{"vocab_size": 11189, "rope_base": 100000.0, "rope_fraction": 1.0, "tie_embeddings": true, "init": "uniform", "init_std_o": 0.0, "init_std_up": 0.0296, "init_std_down": 0.0, "optimizer": "muon_variant", "lr_mult_down": 1.5, "lr_head": 0.00394, "schedule": "wsd", "decay_fraction": 1.0, "doc_mask": true}
Each number is 128 + 24 x the weight over the matrix's rms, rounded and kept within 0 to 255. Layers, rows and columns count from 0.

# layer 7 MLP down (transposed), 1344x512, rms 0.12, rows 774-782, columns 384-511
[[133 149 151 135 124 118 117 117 167 119 130 124 110 159 158 140 169 137 124 165 149 129 152 124 106 180 154  97 132 118 141 147 161 119 122 100 119 141  68 128 151 106 104 121 157 148 122 122 116 156 119 149 130 127 146 123 156 121 130  67  76 163 129 136 113  89 166 116 144 123 111 138  97 135 161 154 143 141  81 147 120 128 173 132 170 102 131 115 172 114 177 174 112 120 178  66 114 159  87 101 140 108  84 134 101 114 135 104  98 121 129  95 148 129 158 129  83 147 159 119 150 132 144 133 103 165 146 147]
 [161  96 122 138 126 154 121 137 108 137 109  94 151  88 168 114 129 150 112 170 180 120 152  97 150  87 123 112 143 115 112 141 146 161 121 123 139 146 121 139 149 189 114 119 103 141 129 114 130 105  99 118 151  98 162 119 117 103 119 104 166 140 110 166  94 141 114 118 112 138  88 135 154 121 191 116 139  75 155 141 141 135 104  93 168 104 118 188 155  82 143 162 139 146 129 136 169 149 100 120 176 123 127 149  91 122 117 134 176 110 121 132 102 135 155 145 162 126  96 146 132 141 131 115  95 113  96 115]
 [152 137  97 165 140 137 145 141 187 155 109 134 118 107  93 139  85 113 127 112 155  90 125 104 116 121 128 152 174 112 114 158 104 120 101 105 110 121 147 159 113 141  87 151 121 138 104  81  77 131 138 120 170 126 132 115 113 156 172 120 129 119 136 136 131 188 140 118 129 127 174 140 149  99 167 124 146 139 126 129 149 160 127 144 169 144 133 148 148 132 161 139  90 102 146 110 149  78 131 118 138 146 147 109 183 121 101 175 114 150 112 115 122  83 135 110 133 127 132 126 110 136 151  96 122 139 114  67]
 [113  89 165  99 149 128 111 154 127 120 113 110 157 148 118 116 119 185 156 131 165 145  96 135 135 149 133  72 161 156  94  96 129 137 110 110 144 117 106 158 126 131 142 151 134 110 118 109  77 116 121 164 115 135 110 107 129 127  97 127 132 150 132 158 124 131 126 131 126 113 110 106 145 103 109 127 153 125 110 149 154  98 133 129 180 122 139 123 148 104 142 145  83 134 102  95  96 123 126 156  98 149 145  82 103 145 136 141  89 118 156 106 116 135  83 189 159 154 154 147  70 140 136  90 124 153 138 142]
 [105 146 109 130 116 111 172  94 134 139 156 123 125 146  95 125 145 125 116  93 139 136 108 123 125 123 137 173 100 136 139 149 137 124 108 115  65 137  83 117 163 168 164  90 169 156 177 111 178 103 111 101  95 144 156 105  82 145 124 128 103 187 106  80 166  87 159 108 129 110 176 128 114 112 113 130 119 139 123 118 125 165 147  97 120 158 129 111 145 114  97  93 122 142 101 108 170 102  98 169 126 142 133 147 114 128 119 115 111 162 111 137 105 140 127 148 136 105 185 148 192 103 104 117 133 106 112  97]
 [121 162 144 125 120 173 155 186 162 155 116 152 121  85 119 103 143 146 186 122 118 128 155 114 145 130 137 122 127  55 154 144 117  93 124 103 160 113 155  99 139 105  86 112 107 151 119 150 117 117 142 122 129 107 140 117 133 107  87 127 166 132 114  86 102 148 114 127 126 117 109 136  97 149 164 110 127 126 114 101 139 111  74  94  97 124 111 115 131 164 136 137 158 121 190 131 152 126 125 115 128 132 140 182 127 112 120 158 108 122 114 154 139 164 136 136 151 121 121 100 130 110 153 178 129  98 102 150]
 [110 136 120 111 137 110 134 152 111 145 112 133 135  93 165 116 144 172 127  90 155 123 131 140 123 119  65 140 110 160 100 185 164 145  88 140 141 103 109 112 146  82  95 111 134 184  81 158 128 108 116 112 141 113 123 118 105  99 105 152 129 122  98 167 119  96 120 143 111 115 119 126  97 109 118 161 149 136 150 145 127 148 123  94 147  92 121 145 108 135 168 150 147 140  90 113 119 140 149 124 137 117 131 152  97 123 130 169 131 151  94 121 129 115 157  99 144 156 102 164 106 142 109  83 133 124 130 127]
 [113 154 151  74  99 120 118 144 147 121 118 128  97 117 131 140  74 163 154 110 123 123 159 153 155 114  96 163 177 194 125 118 149 103 162 118  92 161 136 128 109 121 156 102 156 126 104  99 106 106 127 129 162 120 129 138 141 152  94  91 152 111  93 126 131 126 114 116  98 127 117 158 117 149 108 126 156  94 152 128 133 135  96 113 149 142 110 117 103 141 117 118 117 183 117 124  99 176 139 109 143 153 151  89 163 147 156 163 128 139 101 120 117 127 141 138 137  95 100 158 136 129 156 141 123 126 109 142]
 [143 128 118 147 134 150 178  82 151 137 138 142 142 133 124 116  99 103 115 128  93 111 104  97 147  76 173 115 170 133 162 125 142  94 121 102  81 123 152 159 148 112  89  84 135 176  99 127 129 105  80 109 137 172  91  99 112 127  48  84 134 118  98 143 140 108 134 154 167 102 117 111  97 134 208 181 122 162 161 120 179 123 155 164 109 130 109 118 134 217  84 144 151 152 128 147 130 138 133 141 113  81 163  93  77  95 115 134 140 107 114 135 104 165 189 121 160 160 126 105 151 103 110  85 119 164 130 139]]
# layer 7 MLP gate, 1344x512, rms 0.125, rows 775-782, columns 384-511
[[125 124 154 114 137 133 122 125 147 146  60 140 122 121 116  98 131 147 127 117 141 138 131 102 122 154 123 165 111  95  98  84 153 159 124 105 147 172 163  90 123 133 151 104 135 133 160 135 148  88 121 100 155 111 113 100 156  88 128 145  81  82 113  83 125 132 133 119 136 146 125 159 120 117 121  69 129 107 108 145 156 127 166 150 149 140 121 135 134  91 136 161 190 129 111  92 112 135 129 131 123 132 145 110 111  81 117 149 152 155 140 139 101 148 132 134 165 119 102 118 115 125  82 107 158 154 131 134]
 [167 115 136 137 123  92 133 137 134 116  46  80  96 113 116 122 126 136 105 107 131 126 115 120 113 199 127 139 127 144 115 156 129 143 144 140 123 161 128 116 117 143  98 148 131 113  93 102 105 116 102 131 108  94 143 165 144 140  98 145 113 138 120 143 134 152 132 125 130 119 101 102 143 137 123 138 116 114 143 130 160 125 117 135 105 151 113 108 149 130 121  84 117 191 157 130 103  66 151 135 134  94 140 120  95 113  92 126 114 142  97  81  88 157 142  94 147 140 145  74 115 164  89 132 129 178 135 141]
 [118 124 129 117 114 143 102 138 156 127 117 138 136 137 103 100 121 141 113 108 154 106 138 156 129 150 133 130 122 120 117 146 157 135 136 114 144 123 125  91 138  95  96 128 112 134  86 132 106 131 135 140 164 156 130 155 106 108 113 107 139 149 115 105  93 116 137 100 141 117 138 158 196 140 124 143 154 130 100 107 129 145 130 126 149 127 153 111 148 105 122 117 162 143 133 129 123 125 130 111 158 152 112 129  80 163  92  90 137 134  77 113  81 115 141 132 159 144  93 161 127 138 117 152 112  83 120 120]
 [147 116 140 100 133 107 134 119 126 171 147 177 178 144 119 132 141 176 150  84 115 154 155 136 130 107 157 143 122 147 139 144 125 140 117 105  85 129 145 129 107 111 130 104 185  97 125 125 113 135 132 154 106 137  97 117 143 135 161 110 128 124 118 159 148 140 111 135 129 129 132 107 140 132  87 108 121 193 144 128 126 102 119  86 128 139 100 136 115 116 111 116 108 137 108 110 166 127 110 129 118 122 109 117 165 147 120 115 146 145 126 121 163 132 125 167 112  80 156 125 140 100 156 108 149 136 117 115]
 [171 136  93 179  86 124 124 123 123 118 154 139  91 181 145 119 102 103 125 129  75 103 130 141 105 113 136 147 124 130  69 162 142 109  97 109 104 135 128 130 137 163 151 108 124 107 119 110 129 105 151 112 110 109 109 133 134 123 143 113 152 143 142 120 168 141 168 151 152 145 105 135 130 109 187  90 133  63  84 112 144 155 154 144 115 128 119 153 143 144  97 147 148  92 166  75 145 105 116 140 129  96 163 166 119 104 115 122 138 124 125 104 129 119 176 118 125  95 146 147 148 142 118 116 141 133 127 152]
 [116 135 170  93 123 146 157  90 142 155 122 147 128 151 114 102 164 154 127 163 109 140 156 167 130 126 100 164 127 114 163 144 162 125 112 113 142 166 136 113 100 100 100  88 163 171 100 159 110  79 113 147 117 113  62 125 121 133 101 126  88 153 110 123 114 140 149  56 125 139 172 183 125 106 139 170 109  93 126 117 149 106 109 147  95 186 136 181  78 146  74 149 155 122  96  94 180 132 133 116 162 152 131  93 203  93 151 118 131 139 106 174 127 136 109 136 136 120 154 107 152 107 136 135  99  86 147 121]
 [ 81 121  87  85 122 112 117 125 118 122 111 129  94 124 119 122 152 103 118 117  93 155 117 118 152 165 110 133 141 150 147 151 129 150 124 135 167  83 110  97 155 158 114 120 136 161 147 132 149 145 120 103 148 119  94 122 138 149 134 134 168 166 140 187 156 130 127 104 124  95 146  53 111 152 126 116 135 117 135 126 159  99 133 133 109 135 117 170 156  96  97 131 102 143 117 144 136  89 165 154 105 131 168 158 102 121 106 113 163 117 152 141 130 148 143 101 123 135 138 125  96 118 173 109 124 155 129 128]
 [102 171 155 147 145  72 154 146 122 141 154 141 128 143 100  94 142 150 144 166 135 136  97 138 129  65 122 130  94 115 157 114 133 164 143  87 102 145 129 149 103 128 122 121 108 101 126 160 148 153  59 102 133  99 111 177 157 107  78 145  66 146 155 129 181 121  90 129 142 127 137 139  95 138 161 101 148 128 200 118 175  64 125  85 118 174 104 111 155 167 107 154 120  87  89  95 103 104 117 154 151  91 131 166  98 102 133 127 138 166 123 140 118 100 176 119 131 159  84 112 126 114 140  81 128  86 157 117]]
# layer 7 MLP up, 1344x512, rms 0.134, rows 775-782, columns 384-511
[[162  96 168 145 153 107 147 143 158 136 131 179  88  96 143 109 114 138 124 140 110 200 146 127 145 144 119 149  90 105  93 121 119 171 162 122 113 156 135 126 140 112 131 138 111 125 102  87 156 126 144 176 152 115 120 122 156 118 141 151  91 123 140 118  97 131 139  99 138  63 154 111 127 113 140  96 134 143  93 185 133 154 135 133 131 129 147 123 157  94 130 124 140 126 121 164 101 156 133 128 103  83 112 115 116  92 128 128 121 111 155 147 142 128 129 126 112 124  97 129 125 140 168 104 130 141 149 120]
 [156 143 103 127 109 175 116 160 130  85 172 142 124 107 123 115 107 117 120 148 151 119 154 177 128 165 122 122 183 145  99 151 103 103 119 134 116 155 125 173 123 114 194  77 152 121 190  97 122 106 158 135  96 149 175  96 156 100 165 146 134 169 142 130 100  98  95  99 115 151 145 139 149 115 140 139 178 186 156 104 115 103 135  79  93 120 129 125 168 128 117 144 135 117 128 142  85 129  73 108 176 146 158 112 141  99 118 145 153 143 100 126 137 130 137  85 131 175  96 165  85 131 110 173 120 143 139 143]
 [157 163  93 119 152 117 122 123  91 114 110 175 141 137 159 116 128 111 130 133 111 184 140 106 120 133 140 142 121  98  93 142 135 132 113 116 111 179 118 126 115 109 107 121 138 117 116 149 130 110 126 150 114 142 156 126 109 173 156 145 151 137 129 114 113 135 174 111 155 129 135 166 129 149  49 154 134 131 117 131 111 126 156 102 119 124 126 111 151 130 117 129 153 114 150 101 145  86 142 119 107 145 100 152 149 133 119 127 121 142 103 149 143 135 110 146 129 110 140  97 146 101 113 138 148 127 132 124]
 [122 165 136 124 102 128 153 139 109 106 138 176 145 154 147 131 161 152 107 107 101 145 119 128 143 147 188 135 112 137 122 132 157 113 152 135 126 157 144 141  92 115  99 122 154  99 107 103 116 128 109 140 120 124 111 141 142 121 154 111 109 139 112 135 154  82 125 121 115 119  92 138 143 108  89 134 113 127 133 147 113 142 144 142 127  91 137 151 146 173 121  93 124  88  62 127 147  87 102 119 148 147 101 131 123 105 134 138 141 145 137 114 189 144 106 168 150  97 175 152 142 110 134 110 167 127 120 121]
 [123 151 153  75 116 126  78 116 128 112 155 109  93  74 145 158 125 153 108  54 159 110  90 127 136 140 155 114 169 100 151 142 141 129 132 169 113  83 145 109 155 127 104 146 142 115 125 176 131 117  85 129 122 133 150 117 104 153 119 129 163 166 154  79 132 141 122 175 125 123 111 142 155 131  93 133 113  97  93 154 167 146 164 135 137 146 121 119 127 100 118 144 138 134 154 157 146 140 123  84  91 116  84 121 100 129 105 132  64 122 141 107 153 116 108 140 122 150 139 161  99 127  94 140  77 110 103 105]
 [ 97 136 124 111 119 155 131 124 141  88 100 119 152 121 135 143 109 147  97 145 181 131 149 141 122  45 113 117 120 176 114 170 144 157 122 105  98 110 141 117  97 115 148 140 153 136 107 123 119 100  76 142 123 138 108 128  85 131 150 119 107 112 129 122 111 104  88 125  96 147 112 184 135 135 107 159 124  98  98  90  77 137  82 150 113 103  95 157  87 108 151 115 156 119 174 126 118 103 129 115 169 146 170 132 107 149 124 127 134  70 145  89  86 121  94 117 118 122 105 132 125 124 125  82 146 139 116 124]
 [106 181 102  99 112 113 123 135 129 150 136 135  96 149 158 122 120  87 112 158 125  97 100 118 133 108 112 145 121 142 124 137 143 104 171  91 157 149 122 122 138 118 128 157 100 125 136 137 148 147 122 113 115  39  76 132 125 152 169 138  79 141 120 111 136 143 118 146 114 126 153 147 120 147 125 129 138 105  98 159  88 148 117 103 116 121 126 121 132 107 157  84 124 108 132 122 165 130 115 175 124 126 122 107 100 135 109 160 146 150 186 124 149 130 106 121  74 100 115 134 134 104 128 101  90 130 148 108]
 [ 95 141 114 156 165 131 125 113 131 139 168 152 106 125 121 145 152 106  97 150 121 107  91 134 146 121 130 114 135 137 137 193 161 174 140 143 178 142 139 123  82 143 124 152 143  76 139 160  98 103 153 121 127 144 152 121 152 109 141 113 161 133 187 155 111 130  75 116 128 143 129 137 135 139 137 118 134 146 108 145  98 119 134 127 147 142 118 142 155 131  79 159 154 170 114 123 186  91 151 111  90 108 175 124  74  37 108 141 122 105 118 142 128 128 149 133 131 134 135 130 124 120 144 118 147 100 112 124]]